Each number is 500 + 50 x the weight over its row's rms, rounded and kept within 0 to 999. Layers, rows and columns count from 0. Numbers have three digits each. The size before them is the row's rms in percent of the matrix's.

# down: layer 11 MLP down (transposed), 256x192, rms 0.249, rows 98-121, columns 0-191
# gate: layer 11 MLP gate, 256x192, rms 0.248, rows 99-122, columns 0-191
# up: layer 11 MLP up, 256x192, rms 0.256, rows 99-122, columns 0-191
down98 102:411464441493519569540533438528539436533444565473494476504596520484454519498410548428455445489504492563443441520509471487520455550528558549604468507492546527445485516494516344475471501506469518434547405514524478546431494536621570511520438492553564512420432457517552505548485492561482501503542501549433472483539413459519571497537490521477428443564535461569491480530569547530516548490472505536412431466510474516322454531596478497592477534470479487527528547544548404421525503538522341549478539465476478521506459502575584559459444530551508516550582472511410424569511507424482434479
gate99 102:440528468484477597437500541568536434470576455501497498563416529480411617440488489473485474501569497599510491471537463417461522486535479444583454534537528458470555417499490549402466548540544540503500541651558534449593513408537550564477506499510558472498425382503457516577498569565520507407494552540503504554471469527509481556491486478490472464466455457534451511408486494537539564436545472468541479491466614455500535509533473504613486538440466502527473437476645492439608508565598448426436496507483553472447523500518425488515557446520553529540497472574441536517529460467521523375
up99 098:427490462531468411479458500465500459499542550429545553468517527463481540543437448510470453552421588474514429452500482532485491486537548436447548561551428485482482516470583498549483515501549500544457477441377556515523510423465552623607514439425510491384572558432438500548476570545521444518463414509522517384456421529539521509499470477522501477480497482449433498538584521481485544533482578496514554443518498532545575403414605445490483472499535460445506480560583455502460489558441557526508553510485444566584442590534517530455401486508559379487493508465497635444454523611527511454
down99 097:475457495549505498526515523484457466585572531525435441506640510411568528535475528507522507508547563430528509444495547471489517407521430491662583482549511555455576608502545502541451559444588541432493459498545469450468606471536515485485548466545502572537477475493540497542554533470579451492588465478439560576438458522487481541481395537512558497619472393444493508497493423553485475539487509559535445474514501439508490486516539429531527434520508594503439401589491523525526502574535468399525518533402392507536461577536505510544408512507497472418581524418485496489600533482480494505
gate100 106:553560506539497489451526480523455543474510506500499520466396316405466481527435468444535466530532526564485520569474575516444637449485504547506460489500470454451458449538554502475474523498442472553528550477543467544365553523498505572503593579524543504534542522444539584508457529464541391514469455484598428492507451561458466513544480541555470501511448465555461557495563493584478480366465487510479611457577573532549517491515446455528585493413450491557428444518609498550508442561537458514479555443496468594546479551477501570539406467483410460415480499485530533516491573497489528425
up100 098:586456512477565470532466534490538457462469551494489502528533506446523456489653571450593492538493422470424452404503509481539550551524481548433494453489617507531566565519505473540459565521541525452492449450537503430540512470533429480547461541501483484445471382519572433523535541474416473602498518538550516523380535511538483513526567550526572594450483400542515487487553452463442490596522414435510451498501584542550562469486437497490450473609552477467647538547522482485482500454509411566546463510619518456424550484613542519460501521511502507436539540510486455505546613543492530460
down100 100:436528608488509480468471458440465506465510538531484564515539551366554472442473499523569522469543550398516483518541490574526510566474573458373491522477534473425384492566437541530414538567476493454548538482459519441545502507502469587514512443554501489594474523518418489493497395463596489510472517516415484465493462449516434536450484436458454536524429543572499499517439568575372449535543458539464537518518484555533481504478485468501504613508506546532538486411489504517505497514440500402568482515604478388523392548412559471561408418451556557450520532533453426494402527464472515493
gate101 100:521485406542417399425518446499401472564535619569477556462453424523561519405447536529451484487485606439480535513525500458549404555434531511441471471555448400528527490444531514527466444526443522471450503493495440404465545467504436478429515493437592532493518463527496481576471532482540468526482517469624497460582571481508466551470466456552508395482529537454490555583541384525497532457515359532534481444465524444488524556489502453563476512473542450497591489486544594431564625492538444486501533538490525504490562477486567540517495565518588518442442472407476477468474517444413462488
up101 105:396533430534480482422473520435350446469575390533519572505472543514491538493577485413449546471479472503468459450456426515523466621461422537515381446480431511488508551447424516453487530487469556528501481556524476466495562484522533508517527467493531515442523513445620382584444537552540485523523518474483498437471609514459474431460490449545525478418555572504483453580518512353512559606520399435504490463441470449483545504450506490466540515525425549448476534443479494416528554495560471504552460554562487529444437521448425470482533617488496516516500463484426474414450493531490536434
down101 096:492474395514505490455541526415469466501478531488412500509452397428511542513470412581517475496474458504487472541610537424491482515500485508540453533566486478464549455499469507460467408421478540485437449489529415576534513476503509578543530485436471533441490474476520579542461514589602457563463552427404419458483524486564515488491508503555400585469575431484428554578511429411514528462557570535485412450423383558469587523536430576445378447515512554501434491492429485478475475442413502578506516578511416505502586524461481468489507535516599561532522492512461519535573431451478482461
gate102 104:437427475484538593394514495474432479399467496505503502467497467471469548520523469460443407527476493526588417569488505452511496367555520526580443535496527487533482565421472549559462461545541493567449433515491487453575482563472528535523482529496508455460489529429526405468559570504517446516390487493505618507447558508489492499510470491523526461611584425519450611545438412507516527447512472511477499590471543527531505378440533522532444450524527593496523540524538478508544526523504458498467534518466358485643492537471523581468530593550426536467451512480529494462419553448490412604
up102 105:533552501554526415471466454549464465603553520475505469465530370495516442546447531386442614465534397477419575474482479510479578553469525568408556455505536539430475439496569523443431495478510518448543537522466559498479569484538469501446551485485356493452615588491561637559461364468532458498499515604483406467536470503542459436480497419594529467486528586445546538483475533598454480431458544509546489455492437546516559546481512529454535570538416475508518435448472525492509492496505453457515514569559502527546516486423490445622486493530531497469495492522515466499508457506504515440
down102 105:533585472509566482535460487545575535414412491504561559522465442491476459457489480543529514459442492494515492449548545465449517477416493501488568559455592539574485392488424432497526494431524633474556411463550476560434587472528497521560485547548401406549541507486563590606546527471399470501520510499395465519523563561502534475370474494545445527522463428572549483579452526529555620469464566459439434575426494517486577473420453542505508495532445488441490516464485535514526506500464499475436522536514531542454548503464486525388478495406517406474534429543509516485461431440481537430
gate103 102:535441549505416559547541520511452443443503570481632468489570481439513486524538534554528445496431574471500579633374561554526567455517420500552528548473491501516508534417607436507549528483508507450421549509580444532523516582472427540577544443460503500571496554364550598549494503564473501500482499419556559555480443506521427544501402573444515497580521434478549443490514518527472553538473440540486634509457545494573455599424486428551473516551449484519494486478600501528562497509412481408479454463549511485450505482501553540520541442477451488444559514506462488470471490501520438496
up103 108:547502474498479466474569488463429502533534553457552573497576546322437490598547549434552515478419449512444535493436518530475577464515546520567525445512526523594561568372580516457590545482503567489418485505569592543518462511439507573478505468445418525539419533430497547541501523505425528554590472478419577480471529508504566550431446532412541479434552487497533475496509524463554482446536472469491542459515537610618441507449448448483484545519442481597463456489523444484484458506477497403477492555510590432548478441490577511520497525583404471512483592504447479530466486524476541450
down103 111:542527504538495527531487518459513488435429460517503560538486471495501463542560526495592548509446532457427458482585514504480518530471488604542554408550534454501499512402577521482502512549563480472495446526461504439511508475546522503512529420378505501536465582418463511479498432435442524465505559472550585424423500625432483522370432502506556485487468477500536426446529424546524488481529400471513548667547435436529416561467486609529492384480528464502519516528442436500530524476510418430433520562515548459479536454573440510589467401463431554539462573465558567559522533502523462433
gate104 103:448592439575468473461539463488515466445492520489516484421456486485542410528533502454521536476531500539503547515509426453562394461585513551490512408428535472504471581493534437419435526510512453570401534508568412563505449450478480451522385538458487518439425509549510588485540487485469470553412469544511474502512446493470517551394506464396543475549451463569436468522513483500434493609589593508492510436483469476536499428444514446465466474508569520394546435591602479466484418539466487475475511529542523527408543471583534480438441422496617475533525495528598507457594567521519549437
up104 099:536474496514460449444546542555540465461488384488562480442493469473638484508521614458477641444496489468527493518437513531626532466575466582508464461493539460590413484515463466472545417573510510619525551450583497506493430507475423510467474501406504509526505532580573426482575509495484470531533444468449521505532535492512511514477436411556465441521446520452490534509445545439556510495499415583472383503465446503488435480579435531572465521533527610531369465530530469429484485493502539452478388549464517483426534493486445531495544588535395507490470533488486532481464507461606546497
down104 101:578622489465474429405555530480510449520564481489526440440433467465535566544502546524466510484486474577504457436510446620458405508488473538478470453542538530580431594518453512462452530564469449529500495482492504564450515487527469507465542527420492504492473549514477552504512440543445532477491534422504473557545607450526521537528443564412533468448512456513513560542482474463424592489523570553517571552503384478492428550564500488440478596548484454545559485522538485516409621379550557440464504575516425523473540451437457506577583445514446511445414460441489469618455472545493418576
gate105 100:501548535585494429545445433549533580473559505481430513533500386519509470444540542569398505467472575520527481476528440355484543608477561517545441541470524470408515579484433539450520511572596564491459537547444459478426492425519498490471464400441472475533467478411554471422525424511503586456496453511488427606488500492524504466525447448502440536452472374511545456481517507458391437577470517536523472481352587455471418463493527526480472407571449398595517447480520481465461478463544448535548457469518450537567427516533481492481550476535474473527453466503471544464491502465550481483
up105 097:426458469500545548460490412579451441544531577416448514536476477512591430430510588511514490489560410468544565459559506527450542605606459534414541552562554572452545460519540455538526567533522375525482517573454489449558395463473426444582481485500456471506462520513591498486454452538497599432550443454472435466494455503596533555521588544543527511501416486500531517465532514387518538493497566528459516527491425508532551488426462461580396477445556580489521433422579428538559543504511467607538524474439506427542446531510524545467494457464452484506500472462446539545554520504526452537
down105 098:433480446460519475463517452558397425481559498472496501504488506536496472479495519354543582531513474398406566475545502507410393408534598563514566473541496556575520431439529550566466567518525510518459541387513420427505505553558567456521586558478547549520550502595438595436462452563457488463466521518469530501506466458494493478562527626433567510562557432587485503532432498417503470501572455483518561532576452505535585462525449545518430479516542503434535407434553475558523501485518552535447505528451524526474461423492524457425511521545563504497551528448464502618497525519439534473
gate106 100:644570347493527557422499463522395643561529477498547554529522493453511487538434460567428492456533390538455490412491521532473495421325485545468500485443523582551571420543463435456545557429523498541557636478532570468541506559499413439534520568539519497545488437531516442507485538496535493448477489496577475536492474474499459440524538490502495453527479442573522474515523429547425487495488578484418505517557529446450520476487460555467462499403460485460498484425513494476452486415550521458438582472482506508460476483539447580499589506567543514511502490501522509418425500580534480480
up106 102:589474517453550499512400490429587540483592447596531510523535555574537515554509473465549446427504475542476531451520465532488403459497482476500460500431523533515520433487586578432589576409444527505498475534418383502540494493501441530513521474528518584426456459530520513459503416555420505366460500490436493477440382545464481415453509452575509530506451559486547416505463520467496464499494503506533487541503461606477524440461535569586384512566507582511485537461471462505569500479501535481541434496564437476446456548513526517470599552551523591464493488543450333440514464499538530442
down106 103:405535558550483504553520392494465448533559567562582477595482459457478452477509467442522583537543495490551448443483578519473429460525557489449475518542545487451456518460512412478483433587443515544421485432501511552578496432531519535499533510465419574477582513490526607463467397494416435512443558501496490512513537463520481506526393525576415475500518524568459430557464530496433406501440458532494503419503508554420472559509573559576524465472508489485491395511507520428505538422408403505407560431417535519534519521570567572474520436500477538648503524429526567525482455503511500532
gate107 101:445608521482554492481491472552432447497578558484492539525497403438533558456670458428493537610488502541445466482504486509536551512460510426506537431486530496447502551443452455524524515447440430538446573496450462521539554550427501517428517542515520573484457461573511515461408534490573513633477524516570600448478460446472520474560551557500434497478478471482569522556501521514624458488481506556549557472519526415434457514472480469527451530532400581499537503486491543473449503553518611509543449478503427509474508452416534328491585538485532508592441432482482391560496476521499531496
up107 098:553508609498502446548569500541445517537431499487490490507590483573476430460410506448582520483471493483522491568549452508522556422480527501501491433557429470523558508544556550426491519514448548510479556452587407517540434552595457455452486424395449465520533559478502505563500605401630540571516534534575539474631323480471524543510501494504498470528433449522586533473442504547564454516523488536607446474507484443514469528442469466505507544479566499490499547582523417459565535466469488449531534496550516523554497520551532531542507534461495498580437445495514463538573468623424562557
down107 101:481510520579511468469422477514412518417542539526557547448400472481513531518593499491480507469455499474529587406543484471479385501447465462481570559559526501465445580480470515512506557535545536542457466430469599587454471521417500396503526550615550524449479523488518508506467540516469512593457586432481500594541444504510540527469458496488601465501518517541552431496458450533527557411431559496445465498405519639606485557458569456463557451459467477491454529496481533520451535511628563539548562534562463433553453504503493550568458469498494518455530523537452572377458450512416502425
gate108 103:509555436485456528403501433546512562485539484547525473546462422511511518541523558480521589436513510595554590499560573461594423450486529514528500514455532517543562507585490512454464564465547586456550474342468478419439417450587560505503463451586492525480495486475467449488474514378409470510452497487411461456524538581539500489479477508544574451469437533509460448514483473549479447453523478406483484532466624439593518548392593529536464473517498486502445429503558527438551474559490516478454505557452533497554571505491541514474574514461445561549514561472529479541609523412527481374
up108 103:432504487514456511491511467476429599496494404541554454488428471481349556480540571593498453378530484440492494480587500531459423460462477518497422554505494423474588479522513471430533461458498499444572437487498510518445513459441534510574449469464541490379444515536550395485532426444543515539511405468521504520473524504496545551535562498433561526488427454429523448593535519494537420458465469529399532511513465491531522475505515516595483460521456531461480476462488561588573461585488388419423530513487462564544603554518516420523566489528442573515443465436491441497527618471476436440
down108 106:497473345609523413612594612525369558539500556439604478498525434468487558506438464563441477522515564444422542483473436425533518537572530552497530529559501475529551505514581598485575512510497524510504530617543505514457514430442550532532509479483487476508454564546599450492530551424479509530424474512501502473571508490481498573472548470457421526452479576520502441446492428537492423434508516524526512522526548519514489544572514445487530569522446494403473496435488530575500440579601493503599485531490483437495560517537523464536534497501376406531526522496508437542463527548556542422
gate109 102:502489540490495515377474412545540498493536524539491488519498525532416436530667516444548511477457417552561477493510522518518403471454538423436546495531428481483386539407462478479464489424489508472472507502532500530509580516497502493552565448526463503619496575587553372550552522511524502474570528431466540548477518485477400478444520430432453439459526481455542493451438545565453510421494555439399510518508466494499568441531480525540486446483365420495494535505513484507554477606608466468495492564566467581513556453533482592542544469510367453556469510488502486474456452411521481555
up109 101:599502484507518543514491479505550454511538398550511527485505445471488551461591487543582427430511515521460532430546494477442488471489472481461378564672500556530524425496489553421484491408561448479438405481516470534448525451552464469588411406492500477457489471540429443506500553422543563503520484413449445531518432390566517482588433526406512476480473561509629550567592538542518551543451602548519519557489409439561458507498470579600545466508443581418487471546429483542479573508454458506530495504542456494537536525491486489449490484574480454537483539534487482502430488522495464457
down109 105:501565546484592564490496440616490435490441456563463481520544556429479528526499471526478433562586460425507493439413460524501506538553476410522418506557477491538441561530489474405453518492512421445524473519512468582552490475515443501461467496495532513464440480510469467485551508523559450553561584566441460476332493590529430596571575500505607504544507398442499505525576544514543471596518447510527472618568431484495492498408552509495543422523488484495499463504519465478542508529473500521504545463466605514530546518613421464525497499479518432455496581501355504452497549506462390458
gate110 098:477474491540551375537463448536553506435406490491522577528535487506474408491460537503533411494535490530558463538568516522437516450505638630445524465489540513504441522563529488532596532521487433549399567513580591531528447519483561440474566476423476464464471457601623536563501432480472465515456569476434452539478516569555553510421469465465581474515428537597559438481512558551422554474478488514489546465503500539508516500553477490377505569537550518451564488511493525453467548444467434545467477420463454503558534554474468570476491515498586514539550517529440474447457490337481469461
up110 097:473513500479556388573457465482429538476488585427528526419500458513504489546583581486497384508486404565484455565630510596472516471515576601426474461501495417516550475579493517576466447503533446525413521484450578511522543565480452531437466456503432431495543566547447504378489520507406478554535502527500412584505472467594573514548569505430556475571457503527596491555513545561462484470469542459500623443440506482458497483577500517447449512498445494528469457566448489461504496499466437458411469500462512425589457604490534511490433551517474531551524529554447467521483507468526406524
down110 100:547451378539405503433498580462548521485552456473468504455504525512527506422424492539513501574528482444477440558558377590488507538428534400562482560519509498490480422506491408590486530506450438453582504415513616489540438430521500446433583539510482510566488538467535519468500453545502437488522416480493484461573483462493513559511451473508514468495562500518598506544555472444540478521478556438498489530531481576511467543539455554504592525505437525427570485609469390535482460483457494517570481550509501525532481584445570476522480508468529545534524533426375486653502581463617548439
gate111 100:498523441431441436488514472470461501477545620554423461424499486588515560507565531443522592466572415472516509467503540505562512523565548535485462508489492476550571498513536490459493444588533430514529525562500625506428425534456473541530532447478458468517604503581459512466475436525465566549531507519444511456521609439414401437471505533447513540460511546515504482487458537555504587536474506418491469599536494442427459553445564547480474587618566530454549462472552457578457490432397479536389511545529449521487570472473505377416521535473465528441470558440398508533545451489446519494
up111 093:567503527513550475519532526535484502572599520437390455494480510526488493491487442412557425523438509486554517474495460460492635500483483559645508456482531457487455525558555422511595537599424569547576381441491558478505498441515557499439482503480435444503522471430529540553529430435423547490411503572418551440446570493479545467468545538554578495532522590523454467451496497525548543545532521556532475537503486515533478455536515429492429607503513432409569453540502548458506444517565547566437529426521484502579471547528542466498592466491539540560594411491446558405493553536465531473
down111 095:395503473454542422496483441588587418462485497446566507548502518481451509503526494513437516536454548467518406435509514482446539567431532499422539461465585463596544574617504376511495535575466464480428454542533500503533403512551557493541565490515529475519498512452512548511438532426417552565565514473413477528520595440411505472459500523412557457533539572522503536501498562446507579490521464461462360487504483443550562419466574494455596586506549476498486466527480481502534479456513482478465482556503516509485549548514452395480590477433513492548566670466445558468559546520536480502
gate112 099:503519521397505541471519440454578538586600527486607470470537474552474501554491488538471512559492537454510507502634452416513409452457452470532601487437631492509522547501467470451458541492433592532473472464452445549488489526510459547484456500480387528438488441462472543551501427414533513518492464494506517460503474426567506475439585602506536580508517562492432505432426523506473486456438504510492532443487501506459443490437507498578575551488528598432511592591369513461527439598440412449548504448438492502531488468525488561587444464537537531492454549533554495442470593555521491404
up112 099:504525503596475504492561603421479464505501482425568443567490443548546479559561531480557433558354583507614513529506489558483478550463465473497512564496464502519486454510552586446581495634480525516579425466486482474510421526539538616511553479568535411526438541477513577507524530491481483444507495495507470501477480404383375415504434482494538486467489443508497393518522517473430485499554481500494490442516569543532554448391529532448564503521498489523515443532478424493485547443518587467448395469560616520553429484541543463455546533534514507501522532546526540520535436443504374535
down112 099:527484525497503537487491632509588465517523474454603469436446497451501445513514460573461575633411441501501462543427463606469469513492514508482514503557470446507434405574539437612488503516434535516419578460463478579465489428501536460482447459545512564465416592537562466455568549525397493462488480448637503610535462486531474417472520453526465438494443473476558521561546501532471532486461440568492493568547486514452434560509476518407565569496409512554542545517519593499560429558488526577526553468482586534488548525495550464516473535541489473449527451397525459517437490485436449532
gate113 098:462495512441484478519507570512562435434468576414593570484550473468439449404507593462454467480491490577564500429518506483555482561507559499588484423383531570478487507601452504428397479437507404555475402512517474466486586485425395500512500435501535489441549525459514456505478572461431460425465479603487509527546449494560511494384517526490555547536417448505513541486600552521486422532480574497410643404447484453497516468543465499514487525460565462597532498546555550507466455453434564523568515519490492517552513448494554497553541519493570454472462461451487504484580418519498469523
up113 098:425479445516521532452568460562480475491515507445458511449609486459484488472474544549531551592474455561589505421515515542488537433461485622553493417408532427555489513569489449508493380437466446442526426510532424465383469507399521559488472491442443463396537407518468512420531543432478426523381548561507614456498480614524475483512487531545463537587506559486440532486440509478523495483560498528470480400439476510493537470496468506420466479521523407482586445555502573488561480551562493597578415497470543495520602528517546421518535504512501496521410506526554496466514447482451490509
down113 097:463459455505461426517447492596445512480373497514550507463472531494525478440507481499505475465459571540394510449531526565536533515460564492540576451481503586502427455425552561586426508569413542523501457397460456461543469466499530467438435489480363500487516484417563619468469497453475448510431580550575490426526455477610474539547637532579448557529514552489527507463507558455465510431473568445478566439478511536528480532479466448440457462490484466478573494505474513485507528444522605499450485579395453482516564537490488475537528594498564481543487430439423479554568583568483495417
gate114 106:519474520426539487449584544454454427392523443553462549488528534557479473556502502556562499528469444539523498539554523536470434496499469458499493480562466485491480600522464615449448442573453528521497504437542459455470419529535508557596508489518575483427518451483461532484525555488567484393431478523447628458538473513522410563510488517500477453465549496558513575524496504542490546541498508449370571628454451486512484626456546434475545524505376432544502418514545476444494453439528567479538379482461505487474449593538516419503490552457421558560504398539581526572443468493442518482
up114 103:441545536492506431520462577510569516459563483461524562644537477482551525546506486590463491514527459516478533467480420476494549527531494389465464486480578566478520465556601568447565419490559436482535472544461446546490510441544464529504594478568492451528492438476477540474455483524612593501487621474581400505519523524468619612522538506533560523467469458530413489401433471492498519544504486421511449459484504566573553538519520435605469601552447470433502529513444577579495544404495392502511481516584557511542395520526489526516477406518504545492532486498416504557457509519489463509
down114 104:529561477477521486574548483491523590549544493511507447530449578445524476477463457559597482566528546564552440478554455615438554515552507504543533523388595527409483577422479516488497509512638398540444574599560477471445571440504508429519502506550475443494473477499408492522484464478538490621520416521562573545486502538399530499537555403517590472547551608554469512496534509471441492531520504507438444459554485543522477409479559488532486503477583465433401502443495426485525569511547507560544515576458453493469454489511481434512487381508530454540516524552483489495490515618423462480
gate115 096:521585482532518432482541448453538572544622479491483534482489479551465507410476519425522580570568554497486483432489436511472573455470437465563565510509473451458392603528537492489496506491450436442417554443552448499498509424439489356483573486406536554509575514527476517471391507529485480570461590486456443400562592543495571470470473607493560538524517516457501623475441553494516522528591479529428594486490498477498470541502419534524433572541453514494417475480477460412452480591493492456497570524483571471511517576554516420489408479474471584504488451490459524461543512549556482515
up115 099:537542504523550382476563430509457489492535580464527478465400442474549398586449457456408438477383451500497484559521507482490498596441524548509508584448500532525520532442451495454438546473541459441457380370537500432545473474464459442521488391472531447455586538489532495548519416566458400509506444515562493499620429425581503536414463495490415412586516555554542496526570452458516533462458538440485438524473449470521520464472512511512480527497570478502428485560432572467524478482515495533498507557486475598541542532417499517486485464526452409493440406443469508439476503561548548467
down115 099:474495559520577478456463495500459465564460538521506517577557485610492475634463537477470541558477549508497492550524578583392519485510513508502473501457358521406486451551471468476626492526487474475465474460534472534421509510439465537473432544460465439417403539513439618581550606528444451465581558396421468498466509509450567498560457505582530435486515499462486508554497454541562449449499456510565407497460495506465486527484491504520457531400487436488567507533471496492467459431590487465565419515536547536423528473482542507410506532553454424578570596481386467557533467498503518537
gate116 103:448452471612513557454438481453391497590474521528579555432603553492479455519556495509495492632467455503395482501572494516481499527540463450562462511448517531434568506557509507551452441448536497525391540600576470405574549476501569551552518434508451473431492498542507591507575451528412493497476389549439480481503490525503485554493559434511526499519435451426492546511606529520536562486511524399517536381497541544587561443436572527498406463481512569550465401547462486488555519453463452479512580417524543451545469458466550483537411535577438495456464548512503500517508472511468477464
up116 101:440504569447412492415599561499455419531450486488463462504441576499515475499498518480439384553490561479477413473506537432524420568605549518482486445417537475536469398523522498547472486587425573564500408501489514471446403484431597562487424532532526487468450540537467500538411518447451543442524463481540598494433531444495398459510551502480536525480554575443584462565453544502428549529580463551528526430493548453535466495491554507515456475474560498433454461463526524526464478567544627643516518469538484470489528436552477543472502511482549450526580609557430543537477457486511465495
down116 107:493542499537422478594479516533495543536521512560489416452504453589460488490460465500481606389502469534479472493517478510463540544530480506514490474445457504557516523489516568490527477472473578501457540391485464513487429567465495551425458621521435543507529488457550364515506566455605539486447430545637619498550497521496424521399471514530487428533503529448519435533539518450632458537562499549504551534469473583506540565483489553416515461547503465457490470537519492577485488545483643520620481487568579527554409476502413543546519538521499466525477538467449522504539414486564420404
gate117 097:510523388500475473531406493440499524567607493555484495571475554533516560489508484424438504484520538420520559536525371549469520559422435606522441543502493561495423547418538548479463586532540526427490524434445507490482492580544439476529434460443491521525368516482491566567488581579560526475529463474416575506503561452437528589419515488555435455556599558521527510603538524465563542518534569538500523521406477473514391480578478502464460473452494467546478495410513516552540506589537468471468466608458490517503539414532488485439598481480528500430534554404513488460514549508488454493
up117 098:409446476553470577474546534502463528498500435508477476475447490553505490482478482490552484549462517549441494563550527480463560558473497500538506514520529492493547372514536532507505505513448536371494559563406480483543554511531494512471411534495408582520473604568431571451512554502497526544525418486450465481521517429463446483563536607513456478526438488380512502547463526489432529506543455530392478540553560526558425510473512516450502494383463506563429457473354555592494423542423534504485553453421516558489492434543615411414635487477475527533399546465588531474488492452494498552
down117 094:416507547550522434451483621483489431532460452524512582472518560469557431453423369492541545612527564501541543510524568529522491567512535475499566597503606477464475502546524612489524471532459497600480520498541532421538450524469464519452521567487484452514488509469508455448543421494434539454407437434491418485644553569536461505584584408499463501469481438572500498467464495453454494486521571471450498512473443586450535442504555569484470454503520456487468527533479484517520426362518521599512503499510410514410417487528422510472425498547513538536471444444415442493531525456546452519
gate118 105:429520508462485530535438464613565438535495492576487501437452449521531509481562509408444505528454528489538464517478489398534430458437537455537494496464654515501515506478402540448534472494492519502417573450450523464549570468527491535495411558571564517522369498577489440580440536439506515473426403438465463521471504517435488525447495531482594535468527475456545496585471476432551498502485539509523501491529601567511471476478474580590419479510473496548547583539539436520433518572400557523416558544500429507551540447566458482487565377462535425407467488573550460464548440498509574508
up118 099:464531506502446487552512464507388439458434491491481549460429517515428521459484417443499466505536481529515486493521497554500495539471403497539412419481533499563558531527579535452541509516603554586450441472440566594584467511436491510560440531578539512486513602447456488470569616477527462544480542515493537467503648526441494478522410452426443555441499521448503480419569504458548567553484459459588503504504473439529501496505456440447490509465590432435448505503489437590452444475596558456464444453554428547614499530573475496580516474554544513550443472512535417512490471431536379543
down118 101:484498496485570565518491480459523469498519466512498487497490528517443473503430554421514466520375548650465467440462509414458506524472482588599458448512559516474521452473504486505455451482472642513402592478486404485460554460529479496561536558498536534393482469523453475558437453508532447417445444450611480479441499498502526557548499525477460532429584481436541582439454452558560533484602495481513438571528404452547490448560506474462542527449486499447501501567468482475561475541502471517577560445497618475452422454477490497498554488488440405539493616552543482520444635500493547417
gate119 098:555564525379525472497453446461522495567498480484551482510487457522516553538408537421554468579592491431520487407656465543508495413445497470485414500505507526497596507520455454497527456565568440510539560468478576543484449460512446467432488477447483414426512431530479528443588490518497524459467493395564583484409565447569474471483487421516394577468537540459455546487441433445490442435540462502508478529455459458494535516507531554585488425540529536539474530500553530487536489465388436505479540564562553643564555492533440595478595520495472456462498503530483494398516525530431472506
up119 096:554383444498590570462492450540467500526616537536561483503521535555508576617485503570397518495445460612575566508437435519535414492487475459505452535395537440464394458491469399476458421414577473477508430470473403495526425532537504532476518551446437490503574419538507476516426545481531464482462451506479412435415555513473483470482508478479538456542418467528461495542573586477564457472498539508483468550412420536434442551391470538552524427490530462545515535531582474503466494452458477578436416520437523469510462525418494474429481553522495568505501525478596496468496521499518484564
down119 099:457446466509572490479544528496424485454551519501519503394455549422430527444484467501506483483522483522521460408561472382477498432535489552515586430521436510435512639517444534500552502450569576513482588492465485577487469571469432467426476536474506533437490511426527437554542507431505433487532413469369529519415533544478402463464509469483441445527484492505476555424425461397468513465502591458516580532520423467570533494477545466533521596449526559560466500468533500519531466526449487433427539445479441589579516569480568558455489542614458505490558469594545579432533523501447444544
gate120 102:482567469448577479453428460557543569469510417448541515485490466517502582508526498516465507494536437463456434472446415502568456496488437416547530531571491561601426460533481465442401515436516529562562600563528544479552514542422465593520472546494490565480477443531448510583475480528453534503611497473464558514450438481489404538515555586518488445552612400477428487426529475480493506509493495441538435519474477492524547543515494431529475513467530604511530424506522429470529579452407495448504600509400529499570466438430554456520531470541522508452545423467540407441519399569405558535
up120 102:495571494571521458525480439503519428559533536543545427463558486512552557545423450477505530541501504466544458414534519460569476500439525539447574510479469471489568502548517395499545488489526471447578550405518542513439572346410534570578524496432465520522509572580553472511449503454472562493555491509488483581460437504467476446563502564578457554529526486502373494537477520568550411503409495444522472540518463430388603442525532545503467606442412477535535474441476512493562520484548482523477433498529453491503487417564462500463602418572488464491586549533473499417407393472487481508
down120 100:564534483515406507524511491588491440516550568508523518453501424473505410469596510512493484443520563461478621513507461519488560554428630499511557440393454453524396487483484567531396476413515493531503448587510466577477478498433401489506482536494522495478543459393529552432521471456557462507557455554596515542455522516466508505440549544473485563539457577450453552484533456613532518539502458546477497535468561562515541489564416515449486443518550415568477593448476528491540584550404508522518605441550462461537497474439521537508406420472553546464496552575502434494510470495506536621
gate121 096:525561565516552579453546554446539460478535481527552443455562507511426565523510500454455556513461475414457446462554577526484432442448477510480437443479601543516585517439437542446431490462471517518485531529526528533547561488544501379507493529541535521481527531426506480567459517436508507492461508480410514475450421559468504380453460536496528539464589456491496478436460463418517535467472468554484510439398504496348479482570474622456488418530487533482535562455594534464444459638585542545449552532508512532476490417437486521494556527389527550423490543492539520441468470615446407494
up121 100:605492492564586486479465525449556507527521587534504434505604507537493535501511471473490494466512484397471502541518572490443448491406437520466451590508573443476413471483512548553491560497598440574450483506446508454547497502563482563514507443560569550480495439421531501484552465525447508469647548559428557505579520443498545518516438392570508430511534496549545527438493482510465476504532490508531427458498484472516529478501544510488530564488480482517444518479604417386474507489479533547436537449570485671499453485465583543482409536480507485466601434410456396541544439575524493406
down121 096:510483508526526521550544560592485498430490487482485446480446487572449497544547500525502436459483463568597504511518534439426533488533592501526550440602541453489591478474479428490492418497471574474558451425532547476565489447467584386449508515478525474490437524536486492506433433556486478468488477592470577514562463504471497453558554505470499434512507497492561455381541448468536458636479531540443570482522479518539505546564529487422495540485495488517474512386469423521590506437540557412657450466696522484518518594518461571463470472523560511496451547503565514487568506547437480435
gate122 097:502483564507483479527417485413434523602530581551544583496456554479537506577462538503573549488475547547487457502393451454497570558580511466519467592574509434487454600451473486523435486505431492538565458527381431535467524461508492583520450424387535479484422508547507466494580488546502509478433533470520514494428587504497504404467462499528458648518507363454555552538506543466503437477367519525518593499396571502548533498523548536489445537547448497553417484521437544492513409529403492501520476475464484540532448491570529490486444516497563444545525517505438502454523465597486530445
up122 105:543385498478436508488552545582517505446414487474543476479622505548501477394543492504528500523417447582542534484526483541521474473485443524484440511459473529551550492581481563470570479491519558530487592550613534449503492523493519430445486519492505508517543428419478520556451493552580436467543435587452488504518488475522468533501470519486486382570474445536563531497512417492475462520551509408468360589608492494445553429536498482575541407463513551458508481490532436476461518552424419528501523541495640393516489396494491470618501431508399497465442459515557454486490482466493550589